config.yaml
attn_scale: 0.288
learning_rate: 0.00799
final_lr_fraction: 0.0
Each number is 50 + 12 x the weight over its row's rms, rounded and kept within 0 to 99. Layers, rows and columns count from 0. The size before them is the row's rms in percent of the matrix's.

# layer 3 MLP up, 256x64, rms 0.267, rows 0-50, columns 0-63
107:61 72 57 19 28 51 38 60 47 46 45 54 39 57 48 65 58 27 54 25 44 35 45 29 50 55 41 40 77 57 31 39 52 56 46 57 53 42 49 43 54 68 38 53 63 38 47 54 41 45 57 59 67 61 62 50 45 50 35 51 73 49 68 51
100:56 47 49 57 44 55 51 60 76 36 50 44 44 49 26 55 49 59 81 72 66 52 42 29 35 62 37 52 47 42 55 61 51 58 53 56 53 52 57 40 34 68 51 60 49 36 55 66 38 22 54 53 26 57 61 56 29 25 57 55 51 60 48 43
092:55 30 27 42 61 56 60 53 53 56 44 63 71 35 60 48 66 67 42 42 48 52 42 45 57 62 46 77 35 62 42 53 40 60 68 57 46 57 45 63 55 38 33 51 37 38 53 61 57 26 52 49 62 51 48 53 73 21 30 52 43 53 61 34
102:28 24 24 50 61 34 53 36 51 51 65 59 32 59 47 49 56 68 49 70 59 59 57 47 38 20 52 51 41 50 38 69 37 51 45 58 36 52 51 31 66 67 60 63 43 63 54 63 47 28 53 52 49 61 46 42 58 56 43 51 48 50 74 44
108:48 58 43 31 25 65 58 63 47 44 46 29 46 58 43 46 37 50 49 65 62 61 32 68 47 40 40 69 55 43 59 59 75 53 52 38 42 49 67 60 43 58 47 53 41 48 44 27 62 24 33 56 55 34 49 35 53 59 49 58 27 66 66 41
101:55 57 45 33 35 71 31 40 44 66 59 51 47 62 58 60 47 81 70 40 31 51 30 61 46 51 52 45 77 56 47 48 42 46 52 61 26 41 56 33 55 41 61 47 50 52 46 36 48 53 46 61 59 52 63 71 58 57 61 30 64 53 34 33
097:49 36 64 45 44 57 16 31 45 46 54 39 43 41 57 31 56 53 68 54 40 56 56 56 47 53 53 43 44 34 63 53 62 32 68 59 47 70 45 39 46 49 56 68 54 47 32 73 68 68 38 58 48 35 32 47 49 64 40 74 31 55 46 46
096:50 58 41 36 39 49 38 48 57 67 54 65 31 63 31 39 45 59 70 49 37 48 58 52 59 50 30 45 48 47 56 37 58 45 57 26 37 50 46 43 61 85 69 51 31 42 48 65 66 38 46 65 54 73 36 47 51 54 36 39 56 64 36 59
099:64 60 68 44 54 47 66 58 46 45 68 30 41 69 60 43 38 65 45 53 37 63 46 60 41 45 52 54 52 48 58 37 48 63 42 59 42 40 33 32 31 62 44 57 58 44 43 62 44 60 71 34 80 58 33 67 49 25 40 53 51 50 59 29
128:45 48 37 21 38 67 47 46 43 49 57 26 50 41 61 38 62 44 45 68 69 37 52 56 49 40 54 58 40 42 53 55 59 70 76 54 56 54 66 67 25 41 49 60 42 36 42 32 57 43 29 42 63 51 43 31 66 56 49 64 40 57 44 61
097:24 47 54 53 52 54 57 21 51 59 46 58 53 65 54 42 72 40 35 53 53 58 21 57 48 33 67 67 71 30 39 40 37 47 48 50 42 33 72 32 55 43 53 51 66 47 40 40 48 36 42 57 52 51 40 44 66 69 52 44 55 31 46 53
088:68 45 58 54 40 49 54 49 69 48 62 52 41 29 43 49 27 53 39 62 59 66 59 48 40 68 42 45 45 34 42 39 50 68 34 47 32 47 48 33 49 40 42 48 79 62 51 62 81 45 42 64 57 39 67 40 47 54 31 48 28 56 60 47
104:52 42 51 42 45 39 52 63 75 38 40 54 40 47 22 27 58 52 52 63 45 61 53 66 75 60 56 66 67 36 52 49 53 51 57 43 47 37 67 50 46 29 42 41 57 39 45 45 54 36 25 48 28 53 57 73 57 61 53 58 34 63 63 61
105:44 58 44 57 30 25 57 31 64 56 57 29 68 63 56 46 73 78 56 36 46 56 32 43 47 60 67 17 55 48 49 46 42 52 34 48 26 49 57 33 47 49 58 39 47 61 54 52 50 42 42 39 55 56 50 53 64 56 72 55 58 47 57 45
097:47 58 49 33 52 53 58 40 54 58 46 62 62 49 58 56 55 49 47 50 61 59 62 24 21 61 27 62 60 41 69 56 72 59 48 43 62 42 55 46 77 57 40 44 64 45 52 65 58 36 62 40 67 43 62 32 38 36 58 48 36 62 54 26
093:57 47 53 63 41 54 53 39 55 67 52 64 48 42 55 39 50 59 62 63 47 48 32 28 61 47 65 34 51 68 59 45 33 58 37 29 61 36 57 55 46 62 56 40 50 38 54 48 42 76 42 57 52 33 19 50 56 33 50 42 58 64 85 48
092:66 40 43 49 45 34 74 61 51 41 43 58 54 49 65 43 78 44 42 36 45 37 42 34 41 42 41 61 52 62 64 41 51 40 54 55 30 50 50 40 37 44 55 46 41 63 62 37 28 58 46 51 80 62 81 60 53 55 39 75 53 42 48 54
109:62 46 43 57 33 45 52 64 60 71 66 43 20 34 43 66 66 42 50 57 49 39 64 51 32 50 67 69 38 59 35 50 67 67 46 55 44 40 50 51 58 65 59 31 30 31 55 38 37 40 60 49 48 67 32 51 49 39 57 61 61 46 36 49
099:41 30 43 24 65 54 51 63 52 38 47 60 39 49 49 43 66 72 36 29 52 60 41 50 41 43 52 51 40 59 71 60 53 52 55 67 39 35 54 54 53 56 51 37 80 44 37 54 69 83 50 69 28 53 52 52 56 51 41 46 46 36 47 57
142:43 61 37 58 48 61 43 20 65 45 45 52 64 55 50 46 55 33 67 57 43 56 53 14 29 52 52 61 48 51 59 51 64 33 54 51 37 71 44 46 62 49 66 53 48 37 34 48 51 84 47 61 42 58 38 40 57 48 38 60 65 47 60 37
106:41 49 54 48 45 60 27 41 49 44 38 33 36 53 76 54 49 20 54 53 76 62 30 46 51 40 40 41 66 51 64 50 51 45 55 49 26 45 51 37 52 40 54 73 52 53 56 67 50 51 39 64 45 49 58 51 62 65 44 56 65 33 63 77
097:67 59 54 39 31 33 57 35 59 64 37 41 24 66 55 40 56 51 47 40 62 43 59 47 46 50 45 58 67 57 42 71 32 40 61 33 47 49 57 46 52 48 73 44 49 49 64 46 48 57 32 50 73 50 31 68 47 70 61 50 64 71 58 31
114:63 55 38 54 34 54 45 56 46 54 47 49 44 62 43 65 74 66 77 49 46 63 55 57 50 41 43 64 23 52 53 52 74 54 42 50 59 62 45 58 30 41 59 45 44 34 50 63 57 32 47 68 67 23 49 49 36 32 68 59 37 51 37 62
078:48 30 68 76 34 55 45 61 37 63 48 58 51 69 32 55 43 38 34 58 68 49 41 64 42 44 55 59 42 62 65 22 31 42 67 51 33 37 30 38 67 47 62 53 59 55 32 58 38 46 44 53 45 56 44 50 50 50 57 48 61 52 73 42
122:51 60 58 60 57 50 54 44 42 27 29 52 49 63 28 40 62 44 53 58 72 57 73 50 50 38 35 36 38 38 52 34 65 47 45 51 48 49 50 48 57 48 57 56 44 58 54 88 33 46 57 59 76 50 48 22 48 38 38 29 48 47 55 58
094:91 57 58 45 35 26 48 64 43 60 41 42 41 41 46 67 62 56 39 56 46 39 47 51 51 49 48 45 41 27 59 63 47 35 51 37 72 48 64 49 44 67 38 45 59 43 56 59 58 71 57 50 65 38 35 51 71 47 50 34 44 47 43 72
098:37 68 42 40 49 61 49 61 57 36 37 36 44 47 53 36 60 51 53 24 31 59 42 65 53 54 69 69 47 25 52 43 55 57 44 27 51 55 46 69 49 34 57 42 67 74 50 51 36 53 51 54 37 53 61 63 51 57 28 65 40 67 65 57
100:31 37 24 49 51 49 50 25 49 71 52 50 36 57 23 36 45 60 36 73 63 56 32 42 63 31 34 52 69 55 44 61 39 66 48 47 35 51 41 57 52 48 51 73 61 51 43 59 58 66 49 50 46 63 55 50 58 58 40 67 54 42 66 51
080:56 53 52 29 60 25 46 61 45 63 46 63 45 45 51 52 58 29 61 45 68 44 32 62 62 68 66 53 29 38 53 58 62 58 39 46 54 66 43 35 72 56 49 51 74 48 41 44 32 65 64 40 65 31 42 64 50 54 62 55 26 50 48 57
095:63 47 60 57 45 44 35 29 62 35 56 35 58 49 54 38 61 68 45 43 52 55 32 45 48 58 53 53 32 61 52 42 36 44 66 52 24 44 62 50 51 49 28 48 40 26 34 45 68 49 47 58 43 65 66 52 91 37 60 47 58 59 53 54
092:25 34 56 53 43 46 53 54 49 62 46 27 68 42 39 67 47 57 45 68 46 27 72 44 48 37 51 64 64 55 38 38 26 51 52 43 60 49 65 45 24 49 72 49 57 40 35 56 41 67 51 62 45 56 58 65 47 63 65 59 50 45 72 55
123:26 50 49 56 52 51 79 57 39 35 45 63 35 48 51 45 53 26 53 39 50 54 39 41 43 36 72 49 60 54 49 45 37 55 51 75 59 41 51 46 64 47 39 53 70 33 25 23 54 65 58 57 51 44 62 53 60 42 69 51 70 37 45 56
099:44 29 42 41 57 30 58 43 52 73 77 38 63 52 52 65 47 54 47 58 35 45 38 39 64 62 37 60 60 32 62 35 60 58 48 46 47 50 61 36 45 33 58 48 66 57 71 40 49 62 35 45 54 66 44 55 69 26 37 42 56 57 62 30
105:59 45 55 38 63 58 56 46 64 36 61 45 49 41 55 62 55 42 43 47 30 45 63 83 60 27 31 30 50 65 35 55 57 33 47 55 44 61 56 67 44 47 37 50 50 36 45 60 48 60 38 57 69 45 33 37 75 65 51 54 42 73 43 47
103:53 63 52 47 45 66 56 34 87 42 46 62 50 59 55 46 68 38 53 47 36 43 33 41 44 70 56 58 20 42 66 36 40 62 51 41 66 31 42 56 66 64 31 42 48 54 43 37 42 41 58 58 43 60 41 37 40 69 43 41 59 64 56 52
092:71 55 35 49 62 36 38 31 55 37 58 65 27 35 49 52 60 48 68 31 44 53 46 43 31 46 60 65 58 60 52 31 49 59 38 63 35 26 65 56 65 42 63 50 55 44 51 56 68 38 52 52 30 58 54 42 52 57 48 67 66 71 61 56
100:56 48 41 49 46 53 42 37 58 41 70 43 38 56 62 46 62 52 49 66 69 38 61 43 22 23 57 68 30 43 56 43 42 55 60 57 46 33 46 39 65 64 57 71 59 58 57 49 43 38 59 41 48 41 78 34 42 52 35 41 31 45 53 70
094:23 45 34 50 56 51 51 49 60 73 59 43 46 42 40 59 52 55 53 80 38 32 35 54 45 55 42 62 67 55 56 67 73 43 49 48 31 45 39 44 55 21 35 67 56 50 45 32 57 53 36 37 42 55 62 58 62 67 34 57 42 37 53 53
099:41 38 33 48 48 60 34 39 70 75 65 58 48 54 59 53 59 49 44 58 23 58 69 54 45 35 52 31 67 38 38 37 61 55 55 41 45 40 54 51 45 65 45 59 78 41 31 57 49 52 48 61 48 67 65 49 57 56 30 58 34 52 47 75
106:36 55 45 49 32 43 66 53 29 73 40 55 45 63 55 57 47 49 71 47 40 37 42 47 50 53 60 58 58 31 77 27 61 57 51 47 66 71 32 49 27 65 44 51 42 50 41 42 63 43 59 48 74 55 42 31 66 40 48 59 35 54 53 59
103:48 52 58 49 61 61 67 46 68 33 41 18 38 74 49 54 54 59 53 48 60 61 39 65 25 25 57 66 34 51 36 33 33 43 67 33 49 63 54 44 48 55 46 52 44 44 67 47 46 56 56 67 51 57 66 45 30 43 43 56 32 50 43 55
096:31 39 53 43 60 45 57 52 56 56 45 36 59 62 48 62 42 66 72 42 64 58 57 61 44 31 39 37 51 43 54 48 41 52 51 43 40 58 53 40 35 61 66 50 48 69 73 67 48 54 61 72 45 22 28 53 39 72 34 51 41 48 59 24
103:26 54 69 52 54 30 50 45 42 58 46 37 42 60 53 39 31 16 56 62 44 44 34 47 63 70 41 45 52 57 80 43 55 56 52 75 44 63 39 53 53 47 53 65 38 37 47 70 60 72 57 45 39 43 42 46 72 47 54 46 53 53 44 59
112:41 47 57 43 60 50 48 42 51 49 42 61 40 54 27 33 65 46 62 55 63 71 39 54 47 62 57 55 70 51 53 50 40 52 52 46 38 22 49 45 45 23 66 46 31 40 59 38 63 37 48 48 31 44 50 73 50 47 60 59 60 70 70 76
125:53 61 42 46 47 35 49 55 48 40 45 55 35 33 41 66 39 50 75 42 56 49 22 60 40 39 41 61 45 52 57 45 50 49 42 53 40 31 42 25 44 72 56 78 54 62 60 70 67 54 37 70 63 47 53 54 42 68 53 60 33 40 37 37
098:37 30 40 65 59 55 48 50 60 48 41 41 44 48 58 50 50 39 65 79 55 37 24 47 54 80 58 54 73 35 45 54 46 64 35 62 56 50 55 41 61 40 37 58 61 49 53 43 54 67 64 42 53 45 59 59 69 47 50 28 37 23 42 46
087:31 69 53 54 33 61 52 39 49 43 46 44 39 58 29 47 54 42 45 58 25 69 57 36 46 43 42 63 42 38 58 43 53 40 73 70 52 51 66 57 70 43 50 36 51 72 75 44 48 41 23 63 48 37 59 49 58 63 43 52 65 58 47 63
086:61 52 34 30 32 42 59 30 44 68 45 56 33 40 56 54 78 49 68 39 50 70 64 43 58 70 43 51 42 65 54 49 43 54 51 50 60 46 31 27 59 62 27 32 36 51 42 63 77 56 43 55 49 53 47 55 45 46 50 48 56 42 59 34
101:53 52 62 48 50 30 55 56 65 26 50 41 26 46 71 64 42 51 41 34 39 60 52 55 62 65 69 48 48 48 40 53 37 41 47 52 49 43 41 83 51 68 28 38 66 35 49 46 39 43 42 57 66 61 66 33 45 45 43 48 38 66 45 67
084:40 29 68 36 62 69 56 29 54 58 60 34 61 35 52 49 48 71 57 60 35 42 45 51 38 31 50 64 61 50 46 61 43 53 44 58 66 56 54 49 10 57 50 38 53 44 52 62 47 45 74 48 54 35 63 34 65 43 36 49 36 61 47 56
108:62 43 64 47 42 28 57 63 41 61 70 53 57 31 55 47 49 45 64 54 46 59 55 61 29 48 54 37 67 43 83 49 54 55 43 64 66 55 46 67 48 66 54 42 41 40 18 59 52 26 42 34 51 30 60 49 60 44 52 57 54 53 56 31